From a checkpoint of a small transformer trained on Wikipedia.
Size: 9 layers, width 256, 2 heads of 128, MLP 320 SwiGLU, vocabulary 1156, 5.23M parameters.
Architecture: RMSNorm before each block, rotary positions.
Training: a variant of Adam for these matrices, 167M tokens, 5085 steps.
Each number is 200 + 40 x the weight over its row's rms, rounded and kept within 0 to 999. Layers, rows and columns count from 0. The size before them is the row's rms in percent of the matrix's.

# v: layer 2 attention value, 256x256, rms 0.0338, rows 242-255, columns 0-127
# o: layer 2 attention output (transposed), 256x256, rms 0.0334, rows 242-255, columns 0-127
# gate: layer 2 MLP gate, 320x256, rms 0.0413, rows 0-8, columns 0-127
# up: layer 2 MLP up, 320x256, rms 0.0395, rows 0-8, columns 0-127
# down: layer 2 MLP down (transposed), 320x256, rms 0.0372, rows 0-7, columns 0-127
v242,093,175,214,168,279,184,201,213,168,184,221,256,240,157,218,251,195,184,191,146,276,192,177,196,260,214,244,229,196,211,181,218,249,219,177,72,215,148,136,234,216,200,167,195,67,134,211,173,156,255,230,165,128,270,174,199,190,239,164,228,193,222,225,210,161,247,294,210,227,258,238,181,162,186,214,203,262,203,248,215,208,203,199,239,223,107,216,214,210,207,308,212,140,186,195,162,121,184,231,206,238,258,271,167,232,140,178,204,181,206,129,214,200,163,190,286,188,205,171,199,258,245,235,151,143,249,233,159,194
o242,093,247,267,209,227,284,195,158,244,119,189,257,214,195,208,229,237,176,194,164,246,258,217,225,168,148,204,222,196,184,144,170,225,246,294,213,179,211,167,136,218,212,193,198,78,155,167,187,149,191,165,200,160,186,177,154,222,176,184,160,260,146,193,195,148,276,225,184,170,183,154,109,254,211,176,181,221,201,189,159,164,233,183,181,183,253,224,158,222,186,228,213,66,224,196,250,140,175,178,156,281,206,161,254,171,188,147,224,214,248,216,170,201,221,205,158,171,216,230,167,115,253,199,215,186,151,189,252,225
v243,099,232,124,215,167,245,229,194,162,240,194,179,242,136,317,204,193,241,209,266,151,167,229,220,186,177,219,179,190,191,224,251,189,229,245,218,221,209,226,217,221,242,201,209,227,117,234,181,215,172,195,118,190,187,156,261,232,178,164,231,148,255,239,179,194,179,127,217,142,176,144,227,158,181,213,186,127,226,223,171,214,189,156,145,196,175,206,256,178,130,169,176,196,214,234,212,204,236,194,231,222,208,223,180,240,180,244,195,316,205,249,175,197,204,244,188,236,238,183,184,184,124,124,230,264,190,280,280,121
o243,098,187,167,119,220,249,176,146,179,231,158,171,132,217,145,204,167,204,167,135,223,117,156,237,268,231,195,195,207,216,220,171,267,202,166,156,162,134,187,255,115,213,159,220,269,205,178,244,188,259,128,293,193,219,219,239,105,207,174,167,169,203,164,187,200,230,200,180,294,168,193,206,199,212,162,212,215,122,169,171,173,164,210,197,223,168,161,218,211,206,203,217,216,141,251,156,312,185,193,190,176,170,134,213,182,255,198,178,175,118,224,268,222,150,189,321,246,187,173,171,272,190,213,200,223,249,156,156,247
v244,111,89,183,261,202,209,220,268,192,190,215,167,207,210,215,220,214,222,103,221,231,193,242,208,196,186,287,273,252,220,166,226,246,221,191,145,188,213,191,221,261,283,241,195,168,181,216,188,195,249,171,235,153,244,205,121,209,242,213,244,187,202,208,207,211,260,125,209,192,153,261,222,124,202,271,253,137,238,214,237,264,153,236,177,256,154,203,143,193,248,228,193,169,253,171,170,146,238,243,148,239,249,208,165,230,100,158,184,276,226,220,233,209,145,174,143,143,200,159,226,293,219,298,113,109,174,291,214,189
o244,104,279,288,181,121,193,233,219,224,198,187,204,193,223,187,156,226,232,192,155,246,190,192,195,177,227,219,273,162,236,250,263,209,179,188,240,171,190,219,150,213,178,177,142,213,211,169,260,246,179,230,207,238,176,237,140,209,176,196,230,200,190,218,255,197,242,267,162,221,222,225,225,256,154,204,157,180,140,216,261,249,224,92,163,183,274,175,237,193,186,226,230,183,170,202,168,192,220,159,311,215,252,198,154,203,230,228,192,212,192,150,223,179,188,249,280,197,219,163,232,241,255,165,213,231,215,220,118,272
v245,083,230,232,138,176,210,163,233,190,180,201,210,209,231,241,158,225,205,270,189,222,220,224,218,242,221,170,231,201,188,206,183,189,172,164,261,257,225,181,226,167,186,234,194,160,294,312,207,195,270,176,195,177,161,288,189,201,154,216,211,205,176,184,208,249,193,221,237,213,217,193,191,252,204,282,150,223,234,147,169,201,193,88,203,196,201,177,158,209,224,247,110,239,147,198,224,214,231,174,161,200,271,158,222,127,209,204,168,185,150,210,178,185,277,221,246,230,195,263,214,237,268,188,295,288,181,215,177,137
o245,081,168,199,281,211,189,205,247,142,233,224,205,189,211,226,172,179,170,160,243,181,195,227,145,201,149,236,195,182,232,159,231,181,140,155,178,220,241,226,170,259,138,196,181,280,160,256,106,241,191,234,196,220,201,237,190,201,239,222,232,197,229,204,236,229,197,210,214,223,272,269,302,145,172,210,227,222,290,243,235,244,152,215,220,280,211,138,193,229,295,214,196,260,279,172,195,208,184,168,223,116,237,262,165,208,173,196,252,152,205,110,137,221,198,212,169,212,231,236,242,182,180,254,219,146,155,203,206,221
v246,092,218,208,211,230,215,232,217,133,172,206,174,193,216,203,185,192,233,232,199,243,158,277,199,187,206,196,221,238,170,129,198,242,190,232,217,205,220,185,211,175,220,260,190,228,183,161,174,222,216,181,189,262,129,127,184,145,209,239,163,198,213,235,175,214,206,225,200,168,110,147,209,304,185,218,184,76,173,192,189,201,234,143,242,252,183,176,202,167,233,273,181,184,159,169,182,259,223,212,218,138,289,267,200,241,169,270,110,230,185,285,182,171,246,264,225,213,281,189,111,220,136,188,175,149,229,185,206,200
o246,099,196,136,160,186,184,207,197,198,202,262,247,241,155,199,160,140,218,221,215,203,186,254,217,206,197,268,263,182,197,144,255,227,213,224,232,298,180,240,203,303,211,116,208,265,126,219,200,208,220,158,214,195,193,270,253,182,229,192,195,143,219,292,175,221,134,187,205,232,257,227,240,205,192,202,239,206,208,273,264,277,141,135,210,214,189,215,202,189,157,189,205,298,217,194,208,220,232,195,142,158,242,222,237,162,226,200,238,222,200,100,173,230,265,304,247,246,215,237,235,233,176,195,185,231,204,194,112,258
v247,098,208,150,174,230,220,215,159,156,203,213,278,254,157,195,265,126,192,235,193,176,206,92,201,238,198,178,230,216,240,185,170,206,211,198,191,172,168,138,221,197,152,205,187,262,129,243,173,169,193,206,137,191,180,219,278,192,207,235,132,215,285,237,205,172,271,203,222,138,259,185,206,189,183,140,178,319,184,207,218,127,293,157,207,192,230,192,240,209,211,264,270,165,160,239,169,157,185,95,195,265,147,234,178,204,213,197,218,141,185,168,172,179,223,212,194,229,199,182,198,232,208,147,211,166,199,144,217,181
o247,098,137,99,143,275,278,170,136,245,194,171,205,188,210,174,259,213,219,216,168,225,227,191,208,199,151,187,185,201,157,191,111,216,263,212,188,200,195,201,215,157,215,132,248,187,220,171,246,143,235,195,247,195,249,165,206,175,154,167,152,202,175,229,128,218,206,231,235,212,180,128,139,158,215,179,233,192,207,130,130,149,174,258,240,221,192,206,143,193,224,196,171,109,190,201,212,212,204,205,103,244,175,215,267,185,194,197,180,226,180,269,168,208,219,164,147,236,174,239,124,175,136,190,151,183,232,186,208,197
v248,095,240,255,182,216,184,145,163,208,188,171,201,212,204,188,213,159,201,227,274,189,216,227,138,150,222,140,107,168,136,190,213,216,196,202,232,143,223,230,187,303,190,178,189,175,180,168,231,234,205,223,234,186,161,145,252,165,168,114,189,231,158,246,176,181,170,281,205,186,201,124,171,256,195,210,162,174,208,179,129,175,228,169,259,168,186,267,232,225,141,80,209,206,187,259,188,296,159,141,190,177,195,172,302,168,180,238,199,191,233,253,196,235,201,214,201,167,160,224,218,148,192,134,284,289,195,182,244,145
o248,091,164,151,162,189,159,139,192,183,162,205,234,193,166,187,230,166,154,223,219,178,262,194,230,174,152,174,188,151,222,122,202,225,211,224,165,209,181,178,164,275,216,216,249,172,168,231,164,153,185,243,232,177,177,196,229,102,254,188,212,217,208,167,203,148,165,207,266,226,177,204,183,229,226,179,212,230,254,168,120,191,206,287,221,231,155,240,178,195,220,211,157,207,201,234,166,206,169,174,174,152,189,177,267,165,213,156,125,161,158,195,206,226,166,206,149,166,182,201,148,224,187,269,169,194,166,160,237,197
v249,096,167,186,174,258,223,188,258,198,88,200,181,200,163,201,166,197,223,261,234,149,157,164,198,181,221,134,161,213,94,178,211,244,153,203,220,191,165,203,231,200,225,179,174,164,208,279,204,246,191,145,314,190,144,136,160,199,181,161,220,205,197,192,148,193,248,324,240,195,151,151,224,233,169,244,198,224,193,164,153,83,143,111,213,232,235,221,195,174,204,194,156,227,189,216,126,240,230,179,192,194,176,214,179,183,163,243,132,215,199,179,158,236,249,193,183,204,297,178,220,210,145,157,281,194,198,160,242,144
o249,108,177,166,249,154,209,180,246,184,178,232,232,253,221,239,201,158,162,231,244,211,252,239,149,211,155,193,290,194,263,140,255,204,180,185,200,309,252,245,86,230,175,192,199,287,176,195,190,273,229,236,247,194,136,278,137,239,207,259,231,205,226,207,151,213,108,222,194,243,246,271,236,206,146,265,191,234,231,195,171,265,142,178,223,240,197,196,214,227,253,175,241,250,235,217,173,252,210,160,196,111,236,230,205,140,207,191,230,216,152,132,167,178,168,245,199,282,219,193,173,225,195,260,176,191,193,197,192,262
v250,097,157,193,224,164,229,202,228,201,171,263,176,191,192,217,221,158,206,256,161,217,145,147,178,151,230,149,280,185,242,189,159,277,177,235,102,163,240,185,191,167,172,209,163,256,210,275,177,201,216,209,208,282,135,99,228,181,223,283,226,169,198,197,159,190,198,179,181,164,183,217,307,237,265,173,168,189,193,170,228,172,215,204,261,224,280,198,224,170,213,270,224,180,223,163,220,239,185,161,205,223,194,251,168,261,226,255,85,205,158,225,207,191,151,217,209,228,258,213,130,239,195,268,203,122,221,143,175,245
o250,096,187,108,244,249,222,249,223,246,229,219,196,266,177,174,168,214,229,241,155,135,265,247,181,241,186,256,194,174,219,178,240,194,208,239,299,292,211,248,166,239,199,181,243,234,178,192,269,246,206,257,219,163,209,241,173,219,159,265,177,174,151,284,236,193,117,259,238,222,203,230,148,187,176,218,213,167,180,177,199,257,197,146,181,197,215,212,236,172,137,167,219,188,209,211,220,128,264,221,197,195,226,251,225,171,204,220,267,246,236,181,118,176,246,208,198,256,199,241,200,235,176,170,148,215,273,202,158,241
v251,097,199,207,231,264,187,252,203,173,256,197,253,214,162,195,215,247,224,224,177,226,202,164,188,212,208,215,266,222,209,186,168,232,220,234,123,257,199,149,236,222,192,252,248,134,155,197,186,186,181,244,109,123,221,148,220,182,275,187,227,181,222,208,234,202,258,246,158,148,200,245,160,156,201,234,218,223,208,232,240,209,236,205,184,196,131,202,258,197,176,239,217,171,240,212,181,143,182,206,198,226,218,267,159,233,193,126,265,202,180,188,240,197,201,193,189,168,258,161,196,244,191,188,103,142,209,250,201,234
o251,104,242,255,158,213,283,214,144,222,147,195,191,195,186,212,243,166,195,192,159,225,192,173,257,182,250,183,208,230,184,211,124,205,252,256,195,195,157,142,198,162,239,154,202,131,184,169,234,174,205,117,232,166,236,210,206,240,191,167,175,232,156,204,198,158,276,227,221,149,148,178,114,243,201,141,213,200,135,187,195,144,200,199,211,164,214,247,203,205,190,243,257,85,186,161,233,184,162,209,217,207,183,179,221,177,229,190,221,186,231,188,177,229,220,143,242,196,245,219,177,119,248,150,244,210,194,141,209,252
v252,099,242,227,247,153,179,200,231,204,142,233,183,177,183,163,169,197,109,190,206,189,156,270,289,241,193,218,205,166,201,213,254,152,218,200,222,268,209,166,112,189,217,63,143,160,230,185,185,238,171,196,252,217,282,199,152,184,145,135,193,199,161,195,163,213,219,234,203,250,205,262,208,203,217,210,174,143,180,200,198,225,136,247,187,301,244,197,165,197,220,199,172,172,194,180,204,167,228,197,236,166,221,186,209,224,208,197,144,236,212,240,179,146,127,186,201,204,221,164,197,253,165,187,217,192,250,118,235,168
o252,103,253,269,201,172,193,194,170,176,226,244,179,234,226,244,176,174,135,213,184,205,236,238,219,221,227,258,181,196,189,138,225,186,210,197,206,212,205,257,238,244,213,297,195,195,210,189,113,195,170,155,167,210,163,253,216,186,272,242,217,219,138,186,263,205,228,139,164,219,239,199,251,220,227,268,206,185,265,182,251,282,272,91,171,204,203,153,204,214,115,143,248,184,227,176,219,205,229,161,175,210,232,218,167,233,199,194,150,171,149,198,236,181,150,258,172,205,189,221,237,229,287,217,228,198,224,243,193,220
v253,099,161,145,268,186,160,190,167,216,256,185,200,228,187,168,289,192,195,245,251,213,215,264,238,153,174,196,219,235,170,195,160,164,295,237,221,184,264,193,218,251,141,147,233,241,156,216,242,165,180,264,118,202,217,196,254,165,174,202,154,206,188,280,241,196,234,153,203,124,238,179,143,196,241,150,218,94,214,191,190,259,325,271,218,160,102,210,216,200,175,96,262,164,268,202,236,185,182,199,164,282,153,224,180,186,140,196,169,198,198,218,207,217,221,250,148,166,179,233,140,194,230,202,199,215,157,235,245,212
o253,094,158,182,141,207,151,155,131,213,201,158,207,159,154,187,177,187,216,174,143,196,217,182,250,146,204,218,161,177,206,204,158,174,263,216,158,162,125,151,224,218,221,214,213,186,184,193,220,130,232,201,217,215,259,188,251,82,200,174,171,185,167,194,250,121,226,215,287,173,173,151,165,242,221,132,213,190,189,161,148,147,228,288,243,140,197,246,236,178,189,240,164,115,160,192,177,218,161,202,173,245,204,169,272,205,208,195,135,194,205,187,244,222,187,172,231,133,189,229,189,200,187,195,175,218,211,193,208,204
v254,108,245,243,205,177,223,205,191,208,227,233,168,243,204,300,105,162,185,281,200,192,196,210,224,159,211,126,204,200,130,210,156,216,176,165,221,196,226,184,170,178,89,258,156,272,204,203,231,224,170,201,207,219,130,195,201,213,197,196,151,191,178,208,189,244,128,198,184,202,169,180,252,211,206,195,133,192,154,256,181,187,262,163,264,140,295,184,220,229,248,246,202,218,104,192,210,219,223,178,159,210,278,162,255,243,253,248,122,255,152,286,203,218,153,286,187,218,212,169,190,170,184,233,319,235,202,179,220,119
o254,107,187,111,166,285,233,234,186,169,231,215,171,248,236,207,193,165,247,274,214,142,219,268,179,278,153,236,127,190,145,182,242,235,169,156,198,231,210,270,191,236,142,177,252,280,214,223,197,213,233,174,227,152,211,213,279,139,212,173,215,165,178,217,223,199,180,161,242,268,269,227,186,123,184,195,202,166,169,181,253,197,147,165,173,260,162,181,145,151,219,171,158,315,205,246,216,176,242,264,207,196,215,221,183,164,226,207,227,166,249,249,132,187,234,201,147,221,243,233,233,258,217,217,158,194,214,189,185,153
v255,119,193,193,100,250,220,191,132,134,191,158,254,194,200,85,204,212,194,256,195,218,198,108,156,231,192,217,244,238,254,187,230,183,203,208,257,129,163,206,233,183,180,211,225,203,188,153,199,197,124,198,160,177,173,207,280,228,196,182,193,293,238,222,235,175,212,202,193,151,219,216,110,212,214,135,215,324,215,143,212,157,241,155,217,138,191,202,173,173,185,212,204,219,235,294,204,184,189,150,205,128,69,201,204,133,271,180,251,118,214,185,147,210,277,206,184,239,233,193,180,175,174,130,188,219,206,177,169,255
o255,120,198,126,188,212,221,205,166,206,204,203,180,199,156,186,252,222,178,184,253,245,170,143,224,218,213,135,197,233,185,221,125,179,222,166,171,213,186,122,252,124,235,193,201,187,210,167,216,272,199,198,177,199,289,189,179,293,175,186,203,184,262,193,83,239,154,176,189,127,119,155,213,130,235,186,235,206,240,209,188,143,171,296,258,179,173,243,212,188,218,221,219,184,193,144,214,226,165,190,110,212,146,243,198,171,184,215,211,231,182,216,227,238,193,138,181,196,237,188,168,179,93,198,161,167,205,198,187,97
gate0,103,125,223,190,242,210,253,251,122,174,167,148,118,171,246,176,282,193,156,269,133,167,203,217,184,168,103,197,204,219,181,228,121,222,188,285,160,239,224,278,220,162,167,223,159,155,183,236,237,158,237,263,252,283,132,148,200,229,159,221,183,190,273,210,193,172,248,203,188,107,212,121,234,167,248,194,187,211,258,169,166,212,153,156,274,154,184,196,176,161,153,205,273,209,251,182,232,165,272,202,187,145,111,209,218,151,193,181,233,196,238,203,200,209,210,279,195,252,192,272,187,239,216,130,142,217,189,205,138
up0,093,80,118,214,155,211,223,197,162,128,204,171,182,150,223,163,202,204,146,245,211,158,207,233,201,199,152,257,197,221,177,262,193,231,217,270,165,234,174,182,281,166,183,189,193,163,195,191,203,186,245,276,247,195,200,191,185,174,147,253,215,132,222,176,159,166,248,301,160,144,194,134,226,180,225,181,166,249,222,108,220,215,218,205,212,157,207,239,182,213,148,164,217,217,234,161,230,163,243,163,184,211,159,241,184,133,211,170,251,141,241,188,221,197,160,194,159,168,193,199,171,194,191,113,133,148,151,315,160
down0,087,253,131,171,195,180,171,190,281,199,226,270,267,205,168,210,171,211,237,173,261,257,218,181,203,217,235,248,154,246,183,241,238,154,234,154,193,223,211,198,171,196,249,173,229,207,225,150,170,225,205,146,147,137,284,196,179,173,217,214,238,208,146,192,232,250,108,207,148,267,180,220,171,220,162,172,235,152,226,203,189,243,198,234,101,207,230,188,228,217,226,172,157,138,205,215,124,231,161,177,212,226,251,222,207,239,190,185,162,234,148,200,191,172,231,156,196,176,247,146,213,165,149,264,261,206,176,223,231
gate1,103,154,240,162,178,181,217,178,185,172,243,184,214,244,134,184,172,197,179,219,210,185,169,148,166,174,175,103,259,130,201,223,169,244,130,333,169,164,180,201,230,251,199,225,232,126,232,261,208,185,172,216,227,214,201,187,227,243,203,291,154,204,189,238,240,219,219,157,168,206,192,219,186,192,174,263,204,205,190,163,204,183,135,184,193,220,182,183,140,218,155,204,282,190,217,128,144,207,247,287,185,192,270,134,184,189,228,252,258,243,244,157,298,204,141,221,147,179,199,220,207,195,182,200,226,228,220,256,109
up1,097,166,115,241,190,231,225,223,205,193,226,209,162,128,220,161,163,193,239,231,230,214,242,207,217,187,257,231,217,244,204,150,166,160,222,222,230,143,174,177,248,191,181,204,225,201,206,209,242,220,185,215,160,226,226,173,213,151,158,215,225,266,207,110,168,169,248,139,147,191,159,221,243,227,242,177,217,247,225,232,270,180,185,227,250,267,234,233,165,218,275,164,215,283,234,198,219,179,105,131,208,282,185,194,253,241,253,250,216,207,282,222,216,190,184,91,184,180,173,176,216,233,204,224,172,206,174,211,193
down1,101,224,228,224,234,157,173,147,221,236,175,257,239,191,259,215,267,177,258,221,149,191,148,201,155,147,191,286,165,138,213,214,229,194,221,168,178,236,239,213,139,186,198,164,181,226,251,211,150,180,232,186,170,231,233,153,160,209,201,156,191,180,199,206,243,212,136,208,219,180,264,183,182,155,224,158,203,183,230,178,199,247,245,131,173,153,203,237,313,192,227,216,155,199,170,254,221,205,212,198,185,206,218,231,220,216,190,155,181,168,101,146,130,211,217,222,193,118,165,206,204,183,246,183,258,228,226,184,241
gate2,109,182,242,83,243,235,244,169,143,204,193,223,186,247,213,171,194,214,175,167,133,201,238,155,242,205,260,152,186,133,219,217,216,221,197,226,230,137,143,220,153,163,258,221,151,203,178,232,167,221,179,242,205,258,259,242,176,161,152,173,227,157,224,232,206,255,182,229,203,203,192,156,188,168,197,143,204,147,246,182,135,217,168,211,211,202,183,162,150,260,261,78,190,180,226,175,209,184,268,264,223,174,175,179,161,190,125,205,210,302,196,134,194,256,191,229,184,240,221,228,241,269,185,220,232,215,184,220,163
up2,110,231,195,254,170,243,248,163,227,237,190,220,236,138,186,259,238,258,254,144,209,164,156,191,214,213,185,255,253,227,194,152,228,158,228,172,230,269,227,137,177,174,259,196,213,189,171,87,250,164,192,190,148,209,185,176,259,220,201,183,173,227,222,145,252,175,195,112,181,198,204,205,219,263,258,290,151,126,202,230,153,139,205,199,169,202,235,286,192,167,191,301,124,137,180,261,144,212,200,131,126,226,292,152,231,318,234,199,221,155,244,192,177,111,220,188,149,227,170,145,125,177,164,179,171,226,208,176,186
down2,099,216,245,141,263,168,260,199,210,170,123,221,128,222,245,222,205,182,171,186,186,224,145,207,236,139,237,148,139,135,263,219,193,195,209,196,191,130,189,201,184,241,153,246,167,195,264,241,137,227,217,231,181,230,219,261,169,186,185,115,202,183,228,216,209,254,239,211,192,212,144,139,206,169,178,194,251,239,195,218,118,134,207,163,237,198,178,149,177,221,249,222,220,173,173,145,217,181,167,233,144,220,165,148,219,192,223,133,203,240,138,165,217,200,190,308,148,210,230,222,236,222,162,269,205,240,182,170,171
gate3,096,137,215,223,146,218,163,171,195,263,192,243,236,194,196,227,105,180,167,210,290,166,221,134,197,193,98,237,220,179,193,249,211,165,193,152,110,170,232,186,198,145,166,215,286,147,180,172,208,202,225,165,252,224,213,245,206,211,206,266,226,203,172,212,171,184,209,105,274,224,269,204,178,244,217,263,203,196,183,245,177,228,213,168,246,197,139,196,200,183,214,224,211,109,172,189,220,208,156,235,239,193,204,193,180,211,275,203,230,176,194,240,172,163,192,228,177,156,144,165,186,193,190,201,192,185,236,199,266
up3,098,192,248,115,128,212,198,163,145,108,212,273,303,185,198,227,137,204,192,168,315,109,226,176,234,214,181,248,198,181,185,220,181,200,210,167,168,182,189,150,168,157,126,185,249,165,208,176,150,109,207,184,222,183,165,187,206,163,235,236,266,154,206,184,156,234,185,180,226,279,262,186,134,169,203,216,164,177,160,267,225,243,202,143,268,184,134,238,205,151,166,236,124,162,166,209,196,154,238,249,263,233,198,235,123,212,269,198,255,140,153,187,170,226,163,208,240,200,211,166,226,156,179,229,217,194,165,255,249
down3,093,210,204,230,265,185,176,237,166,186,178,202,155,184,204,121,211,214,160,291,148,259,238,241,226,258,249,212,138,235,252,154,230,209,229,190,225,215,187,220,216,288,219,131,133,187,193,192,229,221,226,243,142,186,207,159,237,169,187,211,190,174,220,182,266,186,211,257,204,164,230,259,214,217,176,172,218,127,193,158,159,187,147,226,182,216,224,153,229,192,186,171,272,291,195,197,187,220,206,233,200,136,200,232,222,172,118,224,158,200,238,136,253,155,213,195,144,205,164,248,216,201,187,218,189,155,202,242,167
gate4,102,96,160,197,208,170,162,194,229,173,199,196,172,289,205,235,211,178,192,148,133,228,203,136,196,241,274,174,230,169,231,208,177,188,221,150,151,221,185,211,208,210,117,236,170,239,160,178,193,214,170,261,208,187,227,136,182,147,150,175,163,270,275,256,204,166,194,206,193,103,223,290,204,211,249,244,137,220,169,208,197,224,213,174,150,201,248,200,160,213,192,220,179,247,195,213,234,205,111,202,162,237,173,193,181,223,172,123,148,285,259,224,224,169,180,181,229,136,203,201,220,168,135,159,212,236,183,240,233
up4,107,184,184,203,175,197,188,252,190,224,227,223,141,168,213,269,172,147,224,178,267,221,201,203,231,138,211,226,237,227,139,213,190,206,162,186,221,267,200,212,184,206,155,154,254,204,144,204,239,240,177,209,238,212,189,187,211,226,267,199,258,195,207,206,183,239,177,233,202,183,174,212,187,185,174,204,238,223,192,252,245,177,213,270,233,291,230,227,202,232,269,145,150,232,155,182,231,273,239,246,227,174,187,152,338,181,182,194,241,173,223,209,176,245,232,227,228,195,227,234,189,243,156,212,115,237,259,203,193
down4,100,173,193,224,194,190,205,241,263,239,167,187,148,193,151,253,170,218,180,246,253,154,290,250,229,216,274,226,223,196,190,143,172,185,246,209,249,206,212,166,88,243,167,233,179,140,208,120,157,244,215,213,220,231,223,182,311,195,243,221,172,186,176,235,202,197,148,172,273,191,112,199,162,167,215,210,237,221,211,233,199,239,206,239,277,158,188,150,255,230,250,194,184,267,124,173,199,211,206,187,217,212,207,203,211,189,190,222,157,256,203,240,203,214,183,220,229,194,211,211,101,173,240,270,125,204,194,244,248
gate5,097,181,233,214,197,250,201,189,227,205,254,191,164,250,195,179,204,212,199,184,239,225,177,127,152,185,166,232,207,128,282,155,195,104,159,173,138,216,173,216,160,104,162,230,205,284,234,191,290,266,139,166,235,179,232,204,202,191,198,142,210,235,182,209,205,232,186,150,245,170,203,249,207,219,177,179,221,194,147,228,275,173,243,193,174,256,202,212,216,195,197,226,272,201,221,250,257,329,162,238,163,213,169,187,211,186,185,279,228,245,126,160,144,214,191,176,238,217,157,192,206,119,201,198,217,269,215,182,259
up5,093,214,262,168,172,198,169,155,219,264,205,138,205,143,217,177,138,145,248,211,235,218,166,247,203,211,191,172,190,152,223,171,139,159,178,172,138,165,234,220,156,179,161,201,192,230,231,171,236,237,190,152,219,155,207,223,193,203,241,175,192,154,173,218,178,113,213,182,245,190,187,211,236,249,183,260,164,294,193,176,330,193,214,224,175,179,176,184,223,167,155,197,210,169,230,217,223,267,197,226,174,142,193,224,191,166,175,231,218,203,107,199,211,197,232,119,206,130,168,217,155,109,183,239,270,240,160,158,253
down5,101,229,229,198,167,222,158,175,225,237,138,195,248,102,203,240,219,195,210,205,185,177,178,232,224,191,225,142,188,163,125,198,221,173,161,161,203,170,246,281,141,208,211,226,196,225,246,207,219,272,253,152,216,225,138,166,308,224,221,191,188,149,211,248,142,98,220,180,213,161,172,197,253,183,181,262,162,278,213,154,246,202,180,179,164,163,240,217,260,151,226,240,189,166,257,232,264,203,249,209,146,215,252,190,160,167,200,182,165,254,162,180,202,261,248,179,212,142,174,221,202,157,153,187,248,244,120,231,245
gate6,092,223,185,141,124,253,266,200,201,206,201,204,173,222,179,107,231,281,195,107,223,176,163,130,246,188,199,182,178,228,251,204,216,138,193,292,245,162,175,176,253,186,259,167,174,158,215,189,235,226,154,214,190,146,166,183,208,239,224,200,231,164,265,217,239,200,274,102,173,219,191,247,130,207,243,207,254,153,212,193,155,163,217,136,184,253,106,202,225,156,240,222,192,191,242,202,202,245,151,263,245,248,234,241,177,198,211,243,150,186,253,174,192,164,202,172,211,306,187,216,210,199,148,214,193,223,188,228,197
up6,092,171,205,134,151,174,173,214,177,147,218,245,91,175,192,140,247,261,105,155,235,195,199,153,236,139,199,177,168,302,241,192,196,231,165,212,193,153,254,194,297,192,168,213,200,146,231,179,197,231,172,246,256,132,112,193,119,246,246,207,183,215,256,229,149,202,212,219,184,226,160,183,201,213,205,221,201,193,207,177,181,203,208,120,179,266,110,171,169,113,202,221,207,308,217,184,194,197,136,243,249,184,198,247,218,168,180,174,126,158,174,172,261,220,275,189,164,209,208,178,183,123,166,193,194,183,236,223,224
down6,097,163,191,143,213,171,134,203,141,197,250,208,207,197,200,264,167,199,181,304,188,237,191,151,205,203,194,203,225,256,196,234,186,224,180,130,163,213,242,260,202,208,160,323,237,203,177,194,180,278,213,193,262,188,211,179,134,233,220,230,196,238,175,256,157,239,157,195,183,185,227,191,232,227,151,229,149,226,181,200,214,215,144,185,250,256,236,200,166,173,190,185,234,266,233,210,179,138,202,169,205,137,199,184,228,164,217,205,200,222,141,213,229,145,347,199,205,98,186,177,174,170,263,188,158,179,233,260,227
gate7,107,209,65,264,198,181,241,161,185,170,233,223,217,189,187,268,252,177,200,130,145,149,260,197,219,198,261,198,216,256,222,196,195,161,196,147,193,197,205,162,162,213,141,179,198,229,185,193,197,170,281,264,220,182,251,198,249,221,142,185,183,192,268,210,202,236,238,219,167,150,213,167,171,143,210,186,179,146,223,205,228,178,217,232,174,194,224,227,231,280,240,222,109,234,173,192,185,144,259,92,154,236,172,213,206,192,231,106,208,232,219,196,239,198,215,245,196,176,281,242,219,229,198,187,159,207,162,203,207
up7,109,105,207,239,181,242,158,152,226,199,268,145,244,164,193,222,108,142,208,213,193,228,187,234,161,243,241,138,228,182,187,230,198,190,226,184,222,140,216,144,129,110,226,186,243,208,256,183,213,258,167,151,196,173,240,213,182,99,190,80,230,239,180,209,184,234,199,182,170,251,209,225,276,240,180,89,111,115,206,193,274,208,191,176,167,193,193,170,246,174,171,142,230,199,165,169,181,196,204,174,206,175,213,178,179,242,115,181,299,184,124,220,196,157,237,265,222,239,163,189,218,184,156,159,269,272,193,201,173
down7,109,190,159,227,183,171,204,209,217,234,221,153,143,242,235,193,279,228,189,207,220,203,132,243,210,143,175,268,208,218,151,225,183,226,182,215,117,152,211,282,265,203,153,252,118,147,178,244,266,189,173,138,184,162,174,206,224,205,231,163,215,185,219,182,203,193,197,135,267,188,174,190,199,213,225,301,168,304,193,112,213,117,151,252,244,140,247,211,146,186,204,240,202,228,200,175,148,225,190,196,182,200,205,193,127,192,254,202,206,205,244,118,273,152,173,131,146,136,239,193,223,256,226,243,76,262,242,235,163
gate8,104,186,236,247,218,221,204,237,196,209,187,146,194,203,220,210,191,177,152,241,137,220,235,275,239,201,248,185,240,125,223,240,119,164,218,203,205,167,228,139,185,156,127,216,254,250,122,218,194,263,202,187,170,229,169,159,223,208,150,164,195,191,97,262,164,207,187,230,237,168,195,162,216,208,200,134,218,80,227,213,181,231,186,183,214,202,200,183,208,257,186,252,135,249,176,243,183,158,236,206,232,188,131,204,197,217,209,210,182,282,132,162,243,234,222,233,247,271,184,225,208,171,226,230,259,248,192,173,239
up8,112,191,184,153,264,201,184,145,204,219,202,231,254,243,180,199,143,205,257,193,218,194,165,167,245,201,190,165,175,112,277,187,168,192,138,208,262,127,213,234,228,237,186,235,289,252,106,254,164,186,221,154,225,187,195,256,182,222,223,149,251,194,130,230,169,191,266,126,261,257,188,206,222,291,152,232,176,204,155,195,192,217,190,173,136,250,200,255,183,174,240,166,148,86,185,185,304,223,256,197,149,231,218,220,243,223,230,214,239,215,164,243,198,153,158,211,199,200,187,176,250,199,138,228,254,236,265,156,189